python train.py --n_layer=13 --d_model=128 --n_head=4 --n_kv_head=4 --head_dim=32 --d_mlp=512 --vocab_size=8192 --activation="gelu" --norm="layernorm" --norm_place="pre" --norm_eps=1e-05 --positions="rope" --rope_base=10000.0 --rope_fraction=0.25 --qk_norm=false --attn_scale=0.177 --bias="all" --tie_embeddings=false --parallel_block=true --extras=["capped logits"] --init="orth" --init_std_qkv=0.0658 --init_std_o=0.0 --init_std_up=0.0658 --init_std_down=0.0 --optimizer="soap_variant" --lr=0.00845 --beta1=0.95 --beta2=0.99 --weight_decay=0.057 --lr_head=0.00984 --grad_clip=1.0 --warmup_steps=200 --schedule="wsd" --decay_fraction=0.844 --decay_shape="linear" --final_lr_fraction=0.05 --batch_tokens=65536 --seq_len=512 --doc_mask=false --train_tokens=231500000 --steps=3533 --dataset="wikipedia_en"
Each number is 500 + 40 x the weight over the matrix's rms, rounded and kept within 0 to 999. Layers, rows and columns count from 0. Numbers have three digits each.

# up: layer 6 MLP up, 512x128, rms 0.242, rows 378-430, columns 0-127
# down: layer 6 MLP down (transposed), 512x128, rms 0.231, rows 378-429, columns 0-127
up378:425524544526546507499487507519480409501521476443484453515494448494548526492508558447507481488474530547534511513503523494492519467533490522435535510444561481488497532481526513557518509489575498568489469498464497515498522518496501482482522439460510511516525482443463553523487515474466512546510483514477521542480529509539470513473492539480454493507525505506492458527480570527524519505429
down378:461479510471482505521476572460480479475433486503570485509468519544515437550479462495485506511505468535523481498507456498464478549438456506517523469496506548434552495511509494501488487508520511436477526469494475494471488481487488483514556469469456481470492479515509499461575500460557474512468464431499474466564418470499525494453525384464458517518507566445450536441511435498502497534483
up379:445538442538522498524464557465483465524442518563531505448532468485520512496527516479515505456493521528549489515490464571453459461491559504533544485530561435395406519500438483527459492545410534544448570545484466536500511549558505469465528477473445462494520527483543556493578493466480464484424464572465486507434541520459503557530416504431537499515537471563432499542547486501574549536503
down379:592469513533464474537607515592457522460508498462484428462526510503416570485512421532486479504487488490461538492510502475511546535472568437496509487480481454494486496473513498405556473563512495531511447540452530546514457561558491468552501542483540447479493500494405482460501443436535485481515460538492554620440476451517447560451529464599543577458504534424473512507406483488490510525503
up380:475557488563488549493449498481475485481443534463488538498489472486523474470504519505473456487505491549498450494472518530528489516551533476476477454524506493530493452475525494506498520487489533428514487483481511556415496489497536554531456564484503513528475536552482485396517510539516487422437407476470485475584467535514543535495537525501512494487496426525530522496491523440553518545500
down380:558482490444425474489492525473508562569467512471512511433475484479485429491550503465476501451492514501493553453535512493452576487462537514459527514481464587468431494482455510483467524557573520508476511540510443469545477500447527491464544529539493526541476551508455514554500498511492549474524612442501522538424508471562509438501490474553515519564497508454542496552515459522494495454454
up381:528496490457482545641533548463539453529495460529488487447557540474500506532554477489497451518479483512485453517432527515446522497550408462484537429581551558520457477451493518478477478517479540515519565510471490529543524535474463507463548524479511489483532482491543456475518478517466486565447484471483475521562488502475466528563488535465496453459526569479460506504523488517527503528439
down381:504429515481558541476520516444512483443543572564552542573571540486513415502551453534517471497533534474481541479510522442556496516486469448534478533447554440505527520512523508498509466529486500467460441501487464511413514461520511526538487500505494393511539516525514506475552513514521520426508466477441542440576464534579498527482482477498472465474483469538480436511531507539489486480546
up382:576458474538418478442522509448470479442542536493522527494474542546510457498456477481596461379530487478475516527466552523507485468436493523493458509561517497451434474527502511497485486537482535499492512513539562537443471453475423499394598491521511541581503536502477538560514458397527470425483421503492514478479506477537583510615440474471540513449492490500570492492500438494579500546459
down382:438519502461589479543422436481510513449463461498542576486584477467538579415522514519448528484388585422503515525478538478487429453448559491459536501522542444499542503484485521518497503496612467447491462483485503448477535479583552556568492504557446478493459526438559458536546522480504528510466580478512548475489539459494437497458496508467479515537534571589449452516482546397448457509476
up383:563442466538477459376540473498470476470484510584456491495518468552431560496482532567543480467497488535475539506461544490541497565564459528509479511490475601517501544431488454506491549539524425600532460553480504497529487585466475557558503451496450428558456580474497474484513517467453472533460464484512558536529463462568586549546485519518460463563566498450491478421488514558551477474476
down383:529498525499492450474564536534527462464465477477444418566538516493497508541547470475462508522444382443473440495517536487474553459540486476462527511460476432547508504472506527492457519450515497529510453528506546435564511514433478523470477525492551491515520390507509527457477593520478562473484477459469541500520539496447487519469541467450551528471520451505537573510469476507515466530558
up384:545551541481498424467564482443541471523481499517569553530532535481591491596498535505465487460495433460504506521518467511580523484517530524458474478552502572525478557521486464553445481555496385502483455494423569504454473536492532514435488451469502528503531479515526508463481514456460513515549405553518543511489491484499562533517549481507527501468603408564523486587516409417553512477373
down384:550458456471526462561405531535502563504531566563559504418495524510515537478512410508475486491504465505400420532425484481441494466556439509576504525538519490569603506493469493552550440488552501577416531466514485503495563432529498550541500531482559459435476535516560519511521512444476485480581509538500491453560479531543509490476417532489509449546478502484469421539567579524483520453519
up385:528461514479531500518466518501455498513505526478452569476462548466556529585480481493469484505483485486482489509402504477539513586565521556413414413531515492543521450514478602540579420562516469560589420500525434534528472462471500521553475451495470554492473453449564469522446507459488515446479556466499464530521530589507503479519489454468547588514473496525519557508487514453558454454427
down385:445440488574513494533535483514464482511595533540517460448513519451427494429494500508477514445498577540577454494516449519557462455522523470434473548523516486547517548476529524475423494524497506517476547483511477396456412490509561566501493495509593481428557590495422509468552521578446430509571482526496493505513441505517490574488475492531543510558452544484505448460554487487514460441503
up386:537547510501443504497476496515526486496458564454458497489493518445452521484538518416501518544522530492508485515541516470485518461462427468535454548562529525561504509479489497501513489489531526484459550422456510554568443528448483523530479522485587535509490501424480519490501492482530504507520483556518456503550503505501488592514473499457515522490471545521456519475504515488465553506523
down386:509507485473483508535512505483495551490483478474503508509499475507501476527513508565539500473492554561504476501486489507502517533499521495459482494433483558502534541509505530556478447522485503473539492546529500503465487478546489441483520468494479489494514511532440493506540503508500468526477524499492525537471504450527531469481508486498509483493527513456548487510505528545521467506509
up387:547490472524534516484492486487438540476521577428502511534531530579512497569475558450533552459490490540434522516489473528504580473524513474448574537553443485512521506506477478528482505453513434500482502472492544482575583488452531536457517393475513496434595603463559489479430518480639466519442433518504481541486495469522412509502383509506476419441521503465541489543513515514551489521438
down387:530521561425531427464481514553493513544541456529462521525522509461554452571460455464491520522533476459520511514605520512505459465500516467584538512460484484467540481564486445517521516478427582523514535442551470619506530523401477523400489629557533489394485548557529568556507513413470542480518508517497511522514569459563509505523554513525444564567444446527524562486441551494500462476414
up388:513466538518426507488494544565522459474458431438444497544444579533459517513553503478464449500376529529521472468496477547478477478475498448530480495507482516550509489498415520505463514499432567488499519539451420477518428476477450508599462606481564484528452609445494541514520577542475449536487497556506490542491520493532525574578498499484503486554478485546476521560460476507540473547499
down388:596510396481480493496501521505453467511466603560579518488562464516534531617479429491437484482526515494478433525484510484496497527476479526437504449463487437495485522438538474481512488496525468491399546524437462480470510445483490538432447522541507516494457520564561527513514439524515445522475443478465551471519418520499594555485437458482539556460473511587497502479454547565509486528515
up389:569412464435573555490471449489513394503440514518526499513531541432548454563470534436488523584466418534479454418464407475558432503547612574520480541490438524512518483515527520486549465464430480455456554574476477447481508446447562492546582433472618414512392559456475486512503536489469490574519492502499445561573530486547540587437529494473550446483483487487612463472534481539491565433532
down389:504527540531468595554460446463510498502501512433581488545556492342474445466475524437513509587438455521443465503609458606520458503466532445480488537457535482573454516518558542465477506475474527487457539616516426507445535444444449477435600508514473503500480519517534533443528478539440536596494460486421522611552494589495526525539523489499435523473535462524399529555528442542511496528565
up390:504544441548494504467484535440454541506494560516588585474513516505514513541490448469474508472466465539527519488448484502510503542493403431555502465492515524537455494505504583543509467450426493511440412552442424526481461494511440454561530596553530468437523567455491483564583562547486404461411507421477460541515503544430503573539475435439495437526580536512431518532499643537555582382459
down390:474411554551518429462475452474520503647507537447491445543556539438507560545504481506472466468523524502485444505513470603464525420506544597456522446468514490497456461447498541608491528522491469461519506519468497423489530473457490499525469520557599447508461473524578548504474486507486520600408598484611430511488535482453560515427516522447514492417563550577491434455534567513472533438507
up391:483387474553494556532487593461462515494441489512531533458543563569552483536463502480517517444469523522518479521453486472495480497561493516583545481478472479452508607487493524455476504411480521480523517480464514422547480477457476450529559473429508490511486504507507509490471526529550462463446434492462497543529500492463518495515493448481499501502488462512471456450495483504545484548535
down391:553473439427487508486565468471517521527531497493514448483471474479441558511481541506478512450404489524486474546485456527574477560536447532459465490510511532482427510537515464503542491534457415523429489489451441528484412435529503619479442487540513458493482490438483494505537541481450530428457573503462497510506556512534490493541493566538442490544519492549543553435478473509519576434428
up392:435467490501553491486475566495536476555472480536450475489444527545514428457496480467468509575534525553435512511515515481488494527503553451520448435569463518481542526491466514502445483560579480507428530487389509441506508532478507503435555464502462505431571467545557473565489423467499525512502502538529438493422511547495518504538534536420479475501542436490534519493418467467561489476473
down392:472586573464418522453502493474539531480470526456543457538516501447486522456473450500521474488486497518542429479483462485473504476548479496459580547543483530510520492541498505461494545442491495527478455545514554497537521472516503507566436509434497499463540460490503549520496551522458545501487490437498558484465512454500484503446541503592467471516512477508487430497531479495479533539502
up393:493498523511517527549449544565475438489484491541491491488494457589360477480515472486557490439565500528568525508463489539447547529490549525521485499485472530486514506535489533541580496547511518489489502460484462529494492424533499533446553515523558446546565469536499473461464457436529486471494518479504474508508466426447487491488504472479433426467452485543505460488471584451460526523551
down393:495527510517515504529422468520521483471483497501517463515444566436552467443481500483499503535468444430564483498528503457555467461608525501432473486503480571527515542514482515481492565480509514515510494527557510507534519496506476511504523522465471474433484486474503533558499512538494569546495461469543553522484447460479419528474507420446467528470514519496466568526459453437520483474489
up394:536554471505576471547647530509502486509463517551558543551503514459500524574555470555579545500480518501523530544455480485467481507568479596575493476497532545475497508492528514534549514457550478490482472525496527425481490500468594413522485506519491512481462479472544481490450488504499538500476482491498477573519485461466465488465457480456530566487476448506443479515473477538551500371415
down394:496455532502494500496426516514567416479538514536564494579487530546496539479523477479548524383527526396528452483523567511437545504473540480535542500492507498518559501477472480526569463514510525459474470522525466521456527492488464480424529528498505537495558518484519417481480468564495582456517489441474477436497456524521471396513521509399474477447507545476456495460492572516502505425513
up395:477468500540505455469594513523476477532557497556469560493487450471442562439499568496428539543487481443408536565525521506532407439535459526523424533487505554558560509488486579478502468453544502518442499496541564516453582486514456494474482510503526533435569519465426518552544481552498455495455512474429555432483507545529530557493479499546471552485555438520509492498508548490452425531464
down395:486536514524494481465448466502461573478579624435472600586507427591529508399540545409538503470508459480478497505507595504575554542408480457437415535448432495533454549462451538485441475432532468557523571513478612437491374529449532498477519469423486535472556567538488481540450507542563499485540554450597535362540383498500549539516497468524542527521488501459497532483473486547385478477499
up396:508560520511569485471518584510491495480481501527482475535561518518535424439488548515493569517519492487496517528513432522525440449524463592531499510424601487489521418502539551480489507506500570438466494474515539550492484505529468470429426441548490484516499442553504504467471460493455480482519509447519504444539518477587566429492514574559483526480482499443502508493492429492493528484494
down396:509483484467547530450473522538539489597461517474591456559536495521502535525512536532455508538521527515525533458510485515516525550510471565487462493436494551482555567503519487500494450431507504462526535534481517567500515490538542469499467466487533495470459533501501510476457568460465473499506553537571502483480575521459477493454505473454569482459534465509455478480492494473530460544467
up397:506493566495513474503501609479466494544554469497527546386489496458500536483472506492382522460509515514576565503425582451510500500530473493478534540512459491516432485481565517578545484424556566514523514452563448576459468530551596463484487432485542577496487415546482542485522467454500552435558478434491548410546532465470564416565414555483552429553409444505465506446449512444550534498401
down397:464571481537452416490466660452516492505508540459428479555529521518559580508582516518504532504532567550471508508421510582430533608521428481430487509462415554479495550517500486423522550466557422507578424505510560526468450477476524470449473392624553488501490487516587534505542503408545509501489445494497495434546490533510532435434472547468481440566475452494460504469458558426563470529423
up398:502535508575537507475536528492402498506505411490496493521525539482433415548592464479500463465536479473479568490468472528539489540476483585471513557473462520536471529560490546503516417397568514495496517459508488557523514493483524530467521487602384499452429492545524455492527464532534471441546563393490467512514495505485504505549479481534456440448471500476483540487484488533482510534479
down398:470496460479487512561466500442570479453467429576525565444492469450459470508567445483512488480468466482472437543464477518486435472439513509514506506479546438505471481530487499547523482503541498502436427447420485510499561454405539492557548510482526501428538429551560512397514538568530453431461481505490538533488461522560447494440501452510435470515481453481591510491570505459520494500503
up399:533508512507549512523472510412501519507508575554516623558474454576503442483497486504440523518502483514509495605531441533550461461516541473563477501398459594565506525464460486532505543427511459481497442455391438457438522431403504503494446490511534523498512476553507427533552550431535509590492464519482560509484494551528500489480508499521528469506452476457422415579477524571469536588431
down399:551431539527543442526467442520539569472537533462528498549520497421530477548508424570534409494525551564542418456481516600494457443502550488486517584534575538430475518535568393569412442583477445512507382596512621449508560538553485511470456514456500542564505508474539522521410532610414513594493446437485516364537575541511531565451484477515516453471556433539510391467501547492517452496487
up400:551530514488444463520498543493500546546535477473605471550494548543484472502579518483505519451516514480468452482449439445465511494472468516554498485504509480507536490508520530524469526523541474484392488529464541463533470479495419497490504394550530523461470522548530462506535449470497464499490494441486528528515544520553509565482543504580531466520511444587508404483543546476522452569524
down400:439450459543501471494548506542486459522489543520415558531495493455492562404445510551458465551494493513492519423588550532448462477523494514427513511520512450598511534523465493523498488479464517547640499518559472497473504491462541560536470549471482410522563521426447546493533526577502517523541517514479432443537466471459507414527413483370449488503536559447501520536472458475449548412444
up401:503495517458519534485499505535560512541504504436559529528480487510505503539510476470458498603444489452554510474506500528481589494552496536456448490502525507535509495479463495502523538471506497512512507468460509473501537543538549467511464434548528511484448457524546461423489484518516502359499485466480510548542506532455492570548526525536505431471557435439451521462465452507539512597453
down401:485515516528452458499484474486407521485424569533539528496496507486504566462499484578509510458518520503534571484529502457544441490546483464475541562511450467531553498478493495436461631500504543451477548566577510468538457571438513514492452515538495487460501564456465524554537523501508537518513508547524539523513524497508493580481425488516425508409506480508473517522488452510500488438544
up402:408494579540502531560477502515407522445500496493571559509530504492496495523478588503462567473513523511502541495576503506483510491518541482495530499472603439523518558497485489439556489516569531487527491415486531462479551476470418561446491498551496534512498494497435506454554451548570478465523458468461479544529467492434523450556424497447461484536535548511427522444465504528521460470442
down402:498536501483493479465501472459450485497510539502503429547465500438442496442547473470436523445509506521427492572481438504511556489499552429471522495531506546525397551419525450477464541444492554521536496488479533479561451588483508507472467476556510555476519508540460533436480473446490446593434423477441430568491467458462486568514517493505508432545466500525540552500566521476501532483570
up403:492513506541525480501483499491503490460483505521457448510535496529509518480535500485539494518455521510495511504548481458513505488521437540529538528532474546473492537563487485531511486551475521532514505485514549508489499526426534465482493512514500534506474505530537469547485485503468455454519648474424491532493461439479509428531460497484528448493493489546482532441465503485457539457507
down403:518473508489541510449488494504488498467494516525487485507449489500519545523558522512540519464519524529488570517491547480486504508526533571546521475472534514469524468438485516492482495539510445465539516491482490574466520502491467460501505520511496519530537527523509485487470489479499492505503484537488500497467533411486517469532509471457477521479493549484473517521463519542496493512490
up404:527530490430547558524509552485532469536519553488474456502487518495493462437550500511517542478512505478483517563535470499586550551539514473450535452502506480530492509476546495518519486500493565464505510423494608548445521538453446479435470462506517525483446504504522488531456535549535414466486427487519498436569486477552468550579512495488523534526506495491521509457564454524487541507510
down404:534491496545539494536479458474477515495506403524560468485502464506498512528524504502498490469541518510538514532492511500451426496510515523617460527526466466420523504500458526511489549518488459515458460488506419470487481486510492471587506479526482534490500491536491520448562543539474535526536603543471449503456436485489438492476458538477500457571498520562518484557518493489553469540520
up405:514536422489505510510455462524558483496492462487501462538456520546490452506529524483450427518468465466471465565512445508469474501514556426643540475485515502499558506470458493518505486542523470487550511437461507440536476504495494508535526449533556486516481521486492442388554563473480484443409432495508572492500465545528495466562565465531522501462436405488480485549455411507470495534461
down405:496530531427487490530563582519439477507443459461536530489506555532482578620533511456499511562511506554457476412467464475517534547553502544500458530524518446479493474482588458416498433466523533427447468503468544599504506503456493447465467443454501456479375528517457479501519469452418426515533458386443584496424481514527512492437490579541506510476546519533444486520459509478558544492555
up406:536516509430533558476595549469570524491372427441446456454510498490443513535468539475525512459545581562606463487429453461588425493476538530390475422482491546473436389507528483536535539498502539536583492485469470515543414454513551457554475448525513527482495489471512531487574509477583486455458470458539419429545461544445527495484441526450527511545513506485384554508490473483515547491507
down406:510538533525561540498549533524486542471427524488572516540535479539497469515525550477463465409469505469496491508500507545454436515434497508430456557556471464516610414523458480558502522514554413503445523447565484518461416552530478525550503414431471552511496530513495460510528480486515368466507483482479430420539525633463525466513482510535573406461479459539455395517528445518517530535538
up407:465489483530507494536495506540485488535487479522501467441549527533477483516442485489515544521497505464521532538430523499526502479478511500472523498544465440568485520469511503538510472517501484431507405503395494530548509508491543523558518464508485524480513502456549440467489451515506575520516503514499501515501584486548561557469518509498457502424480558516497479518468432430429481425458
down407:514488540424490512493496466508545477440466482544481529519463515494529556537516444545448449539531452476496539486490487513513512499521501583573492481608503491439517530477494470499477481367489503436455514453552591536527501486468494492459496499476552484458427541444483521513523579510496482511512581518515487503472502536526506451511495495447498488561500523477508480497586530503537472516411
up408:545532528560480470544484543547516471482549509507460436517405491498445538504483487433495592552448522503457475546482481475500518444494459452522541464454519470516520509502495518542462546518472470519495454519500479518453506534461453538541491524504417465557529509500513489505537504432513477572515508574509451529501552475476505545506544490538528458523443496584410508505525531522484519530491
down408:509448419508544516565491470482474591532446525526509581420524511551585531541441521501510472530551433434510510447558516547453520498538536512484479479535485599437493495520546551526522471470512445459485457541507547517527484518474494580472463451488550538542573504541533504505443503522474527497488524429533549486481527549495533498457518475480503497529472499477522495480515443488500470508500
up409:595479487512591495403533472518443456605520545390548504495561428489518449541528517491482464566467485563581547535486528449380522465453400489461449529466556406505506518594495510456467603509438574489551499482438491520503534474489520590529523500458452505493527516496451507512488463510516529523497458510492493467527527543499512504528470524566540457452512482492552508570493484527539540548454
down409:464490510495489527515484539420496569563501462492522502426431478470502555508517565510465475527517497538508505480517456436487614465481478485567559452459412467507545534441511423555485522538508584448542494522450547576528580521491562498535443475524471531493538577476505513529477577551437463508441513516518555520530471380478458490529581458515509509488452515448439539494466417477536467432512
up410:478535514494496525489483511503495532454521492515449529486505468514506462523501445474491457448458463456496545608497499538492453532516546473492466497443535527509491482488485445510471533489437522465460482463491483448405540504485509441457512483507461519534558455422543589474474376516505512568511500460518476468522571519462515507553471484563598494487499440507443500487431516514551550611468
down410:491445479527457485441510465504511481521474530456493426547488492445504563493494469501517439501552494538487414494529409485520590491527489567464507452570509499494487426507525496551527487549485514503519460467431414487496527497517529533522506505489540469538503420528546465536473465506529546571532457478513530486501446445540564468503462468452494527507407501481582494476525550511527492460485
up411:540534487480604596510462551499445516529506521487465451449531502519491478556554487464523481518490398456472521539486526538489477481562520470526425493471541464457487558525541536470557445482471445498449507514508496443480527509559496566446489521544550556465491516490495531532556489557487446476480489459515483435555461562504525502505576506516467503501478484545531482464530546464522482451523
down411:432545514510418508462479538526503503520468512539478509537445445544561559458554561519495479551566517538551523469489503434471458493531524550518531497495492502521455432539526498511502592518528520477512440538506473537458489502466493440587543461524489457491508473479515501525494492499479540471497435496454509541515592483498531493515473482527487514501451557445508498520509480517474551539471
up412:527501492564466482498541525502484481484480555484451512512478545500557496562479474564504524514455556505537441603494527473456480506496509444505524507463457492489499487500514509463537543527526457493484461499453515478458567483500544464509522548537535530461521485449498524488478480436499538511543519515420479565464441501531529537478520500493536487473552505606476492515510456525475512449512
down412:512538536446523530496443431481504565539510482425514539498478490495520493524497522550475488443548533512443517462497458461499505494490458489489481506512442547435506510485534512560478479536523482478522528455506563523488494508497505504487524484511444467518495459483449492490479534448502537527504472497453494490528572484514503512440526529549487489479510456436506528451498487530482527483485
up413:486538500472497556425487521483489469526471440503473467506542528535464517509478534427533495521530401490486545418474489532547517533553504508476460486461447501430467503513514505528487522534429478491477506518493538533471515538491494523587527461457520519516421423524457471573418521593517470489477554493448480481491535444507506493598518437481515494574479443502490576526477517537520523471516
down413:450545539529548507488485502440562521494422454514504556489500514553439447541457510454561481506528466493378576458513472453533470522475523527472470457533518511501511451482514469549495518452506493533473476344521499542529506436567415546427524535487489500567497539478513505485476458486440473521494457508486499500508523543484519534489521544517578502604537441545539495526528466487423534460541
up414:463517475458515539518443559501513477504493470539533546537519449457506474544494492502442471512383422536517452462521453472547427492486573454515517500471495425430518463543488541503434505520478533522510532537488443470503500499469491529492463491487500504546545520549490584454514594502446461499411538553561519514463527490540527460480554534486499493564460497512496505458520519517452533621459
down414:485522494391513568493482446388502455423473549522529494463539494491514503507416457477556501452459466498533470475451529529546572439470592515589578528519474557567491428478489527537498588520589455492485570523507461441471522506548480563482485480487446487542470614460484518500568454556517475458541492437511582457464473497508542522487469480431498506529497495520505501512552472464502514484482
up415:514540480530511449479508449461482566497545540483481549590471511409522509506445467471494463503481522534500419537487495514548493516488491391479419470530519555492521483437505497528496538482503490462493547453498484576434510475538453507460550549542526466470508485544514467489429553528475520483471516445538518507547452490534555540526527532472515502498426457498411473480545495473502492494520
down415:518450456480543465503483503451542457422496506527539440470493544500469509527526458524483572503522470443460470534480506497555498535514556566512483511462490508472466510515474476476542476519482474540471488456457459494529491450513537458475475375457458601432457430459515531485517473442507485516490467560494546474479541516496448470533450471459455455521444531478468521475529537495516502500450
up416:583567487465533496497504519462431514522488526512510530563484484491554460494538567446486512538498452517540504486461546507508488412493546492460530498533504465509511508544541447487473500515509519469488547464417540525498502444492565512534517431507438503561532526493530528486495450473492534483455492487526561471436503518523485509503544522466516541475511503524486514543514430489473524484498
down416:503456502541414530531558429539537555479524463482495507511500534476491562547540379490547497510456505533482508543545490472536563525566544518538489451477495508472467483471511535518513576478543482477452483537564515451472490532542501411467490500473553505432396482465492464498518556531531481450518525476488523481509536496498442451484521505558502496494550519493449496464482541567469470520459
up417:530521474517516515534514528507453458478541500581549512482523551513440467470469511550536567520499511563506537532423551527540449542471499465519438414527564548478446563479441573489524476521473528503487566520513444547499517493536444484567521450525473497554499599486538538469486498514572505467489516476453502467466477464435498481551573438470459519550465527453451558454525490497525500526511
down417:527463456515494414476478510462487477457522529541535519515465466484510468401515490502536512541505492468469529541641510429486494534531518505498489482493475513440536505476469528505465547506541522473490528471474496503529548535509447459523504573479469534536528504496519482530524505458486544468502458557461514489450446508521480491424474485520400598481528498542507518455514474514432470496493
up418:481477556545465450421523601534521431491510458474497506425549473538581478530465458510481492595580458529496495516510563553521490480486554390482473518455455553525560446437514541549482490456471532603500421501483434550530512459508528504528511502543555554492510519432497491513547475533517470514443499487545454418502590526525501450455467465597524494511475496529480451473510501472486486527470
down418:491526589516449528500460476511469508528439508578445467485517514516481568520514565516526454514485449423493530464455446516515603532489542578491547514603482545439484552415500518483563484521479505484465522493454479567444485558457533496544454577523463537453511451528581423483493454415551568482469498534552441520513475570497483480551520449436554503472482501566525517479494539531564535480538
up419:476538486509520488537476500519432429480524531518524454509494546525515453517535464482439446460467530543509394439485516478515541566531524456509541519583496471509469546569513470513546458428535495508554486533513498487394519516541543481519501465538515530519452447448612565483494602462587508559479560573503381527479518512388441464443511536509493502557437536465572402447482442514497504503453
down419:482510497517512562556500487450513527591521478491465579487552485438505474486439453525454511537499552525543518591480513518581470461485449596430489466473532533506495498485571581534492444483560545527507539457486569430501478498534476528425511545496492521486510492449491459475469494531513466463457529486558452485531515546573519481471441421519490462449546475483463522521507543426507470523570
up420:521472479489442528489526561525509409551482467548518481453515516499455481528503539494443503512429508473475461473541498499538481462558479540504490528482526501450492507491491473439486459448490521515530521464468497522564521507566550454452521499539484535494483526572528494492518489489483524456532520491468538511523520508489505589550545475433468557521432515520472480508520483506497495452516
down420:499538487484433497557469476471515534488512481502577454493483430513519524521590541519482559489533465508520543466518509417499539448475580472498532519552472517533519491506490541504507557488478450484436500490510456526518526580468468524494493516503511521511533472422469498505501468525442504550494490476482503437522475466524452452499523471555494521526566485463548517523496469532515443556456
up421:543511510476549501566536516537521525484485509516517494526535572477506483517544506488532537570488464489621511482510459433567493430513471454509489566512579442502474514499459529459447470482489470533494457519481510466525445514543474440510452435570436506545403559494458550509478471504533499526485453530511488577505559449444479441495533515461450489513453478491478514463505436497505534463453
down421:426505517574444425454443425513499494598475530502478443495428404526457544523462491541530504555444513474596556459580521488490496522478545520496544524483453547506486561462507492506488540469500511528499542448571471522582496459463469486475482504547488452551522499544465459504478511467489548505507525508509464463506474529548501484452445500485487492499498489475551553519551428524461488479541
up422:506514484517477472509482516519454515480474500543491551448505474557484434494578485485465510559451498499453532477577500478518500512534587490469447482526478546537463459535493511480455529513422452529527515548509455497423457456547531447524464530485493530540472515568485493482461491552600498490506492475526518473511473476455491498507474497522511508490546506463460534458510530509528487531486
down422:452525426487474452455529511460491540504473491522456516502457584500552444483543476544507553453494578463437502469535487475500452432523607474504528528535440570508490484570441434457492466523560495450532545547545515517465484535478468494517480496437482462510526475554507503518511507431497519552504481481486505535495511427537480446522503506552508456546463518408482478489514459502456537529400
up423:464509492470492505577477512562434491450504451489441486473515519522488476507575481488527446504502495521546441484546552506482445524507475500434495517575522533448482523559526502580527499448480500516504547461491536494524540454449466470508519576479502558528494527537492469437495519518502476460480476496450479517490429477496494506492474539488456478531487493514506542507481545502480496564547
down423:507477507441500510486534494446519472502523524537502515522538502482478492468497537573540501507550537491512529469502448481488521490497506479519459482408511536532547527492504490552498462538508463501532508499506476527460492487526469520467509525431467491524522488448445510514531522440581487512450547517481452527497470437482448480503499499486498523477467527426540549469467471506466436474483
up424:561481559524509498468478567547416521466455585470459497441489469565493487509510505490496486440455522466477503500456488561500447496484494457490499438485439496474497496515507516511553466466560394494532449464539537502433543531571522580479583467558435537496484423510504496519478495537571531507498506479603522535514507522562549482523548484533479516550539462465488548433497456512464482520498
down424:526478465502454539484554482543509483473535534518555484472547586523489533487459500485508517501483489438546572502507495519556514487512482470542468542487524483489512511517446545485507577500502492434465490517513545516503396489440430489532526481486482583535522389480439565497442539522519483466500609488509551455534611495514475647420487467474449520501528462506489484484427518473492480558461
up425:594501521475507515485479489538503498485478557528676516483574495488458494477603496458512463509520499430540473430441488501513457423480554477518537592483527498534515570465500475513559461496458506519535518554521393466461527457487561479406442472458446491570496513509529566483557523525430489447497502562463525484487501476430399455510475504546562489499517433504475529525432529535521522406535
down425:547500446558519450517430618456493529510451525532498505575489451525590446506524525503553497508519489385394478521446459481464585485485579476562503543558497626492535514506526470470490452476480500476415473468439401488516463469491494512581471525490517547563568505513541551548490563487504577442473509516525492456521482468462487501459458551549452529577567524573562464523543546489531507485465
up426:575466562474538517472514492472501528530435547523579516500508462483527529521453532442513519443431480500459582510536471460529490462545524532519446501461530513466476484500505508479531488480507527609469494499535535459484464549500502494542498445512504519482482435518551496503477467553539492542506485565563509531498573460556485556522479564514503460523535452380477503463409470503517451512405
down426:535416450512517527501493470420471570506498498545511516499482495481513492526463511524519527467513453507469540475461530450525580514581555530460466553498554541499552512476507581509518529505453513574521486496525484456556483504518433504440501598502394529527513598437535575459461473440450509441531448511518463560518480490518490454464485438494469501489537481424486497479473442439575435571488
up427:504523473468620488549559562516554465474495491453505505609486504525477506542530444519607494426462518504563500452497524536495530514521573505513532496453519481544439507472464544504524470496548546536524463525471508476558578531554394497474547561506449504567511537484468500472514478468523454484560402547522438533443479521454464476522475473482473511532476485567480490539466523494459484435463
down427:539531491549468582482554492452477487445491517462419571486478500450524451492474456509470514527519483521532464541504445429489477476546520521451550570545513520436547490523426516475527500516485539523491476525582487476598490540456508469545507517513488508483509470515594531559458494499492526505494517465495446516559488468496534495517507515504500514505515576490490485508540496502524589509523
up428:397467465495495529486544466447483438532466529436563584464506483570544522555496531415447542582454547457609535509389463450544471479465464509557476553440479477447491602580500604483482516501530506601481423476537550425464447408528526498471467453544526504498463574461583510501432508457459518495472452440489533495481497554463546556506520568357495469510457502405495583444497500494527473496563
down428:476565576533457498466390490516555445456470458481397469454432541437501450480467466509478515487490415442522496449427467461446540444498493431463522469501571474525485496537434479475459515546562481471516491498570486489496454510488533469448465502533484393490463536488551521519440428403571513485497495458490520441514497546566503465444523519500487555496502460503515457436481490519512454565499
up429:437459473540550500493458540425498450465530526554478503441568489511498506552486480506458503608527556508544418593473550500488513551428474567449476499445481530513492629521451475503361436464510484540473459537419506475491504478572536450518542480576553492492445455531552436489530480504509496446544531466465472496495510527550533579468511463575534545522457548471495474578528477516522499564525
down429:456438563541566519557421491489464481450578379466547456576422508550470489463498478466520528554504589549568451503519450450541462528474520592557474572513591427541522483547490588435486547453447492464430545454440576521501469494433561527507527486513485487453528482589462486513534463465450464457401525484536496448486564448487547535410533477533539462456524535495492514485569429579403539418498
up430:529438563588495472563489482539543530540531565495509511467541468608541569465573596494492560552526507542482530541488516502528386476501464509472498536503537443537472527506507425506381526496468537460549405495522437538529424498531475460530487460556503544507496523431525545510602520432420383475523457558455560516485522451538494531513493514475438463523460500463419508519429539505554463545506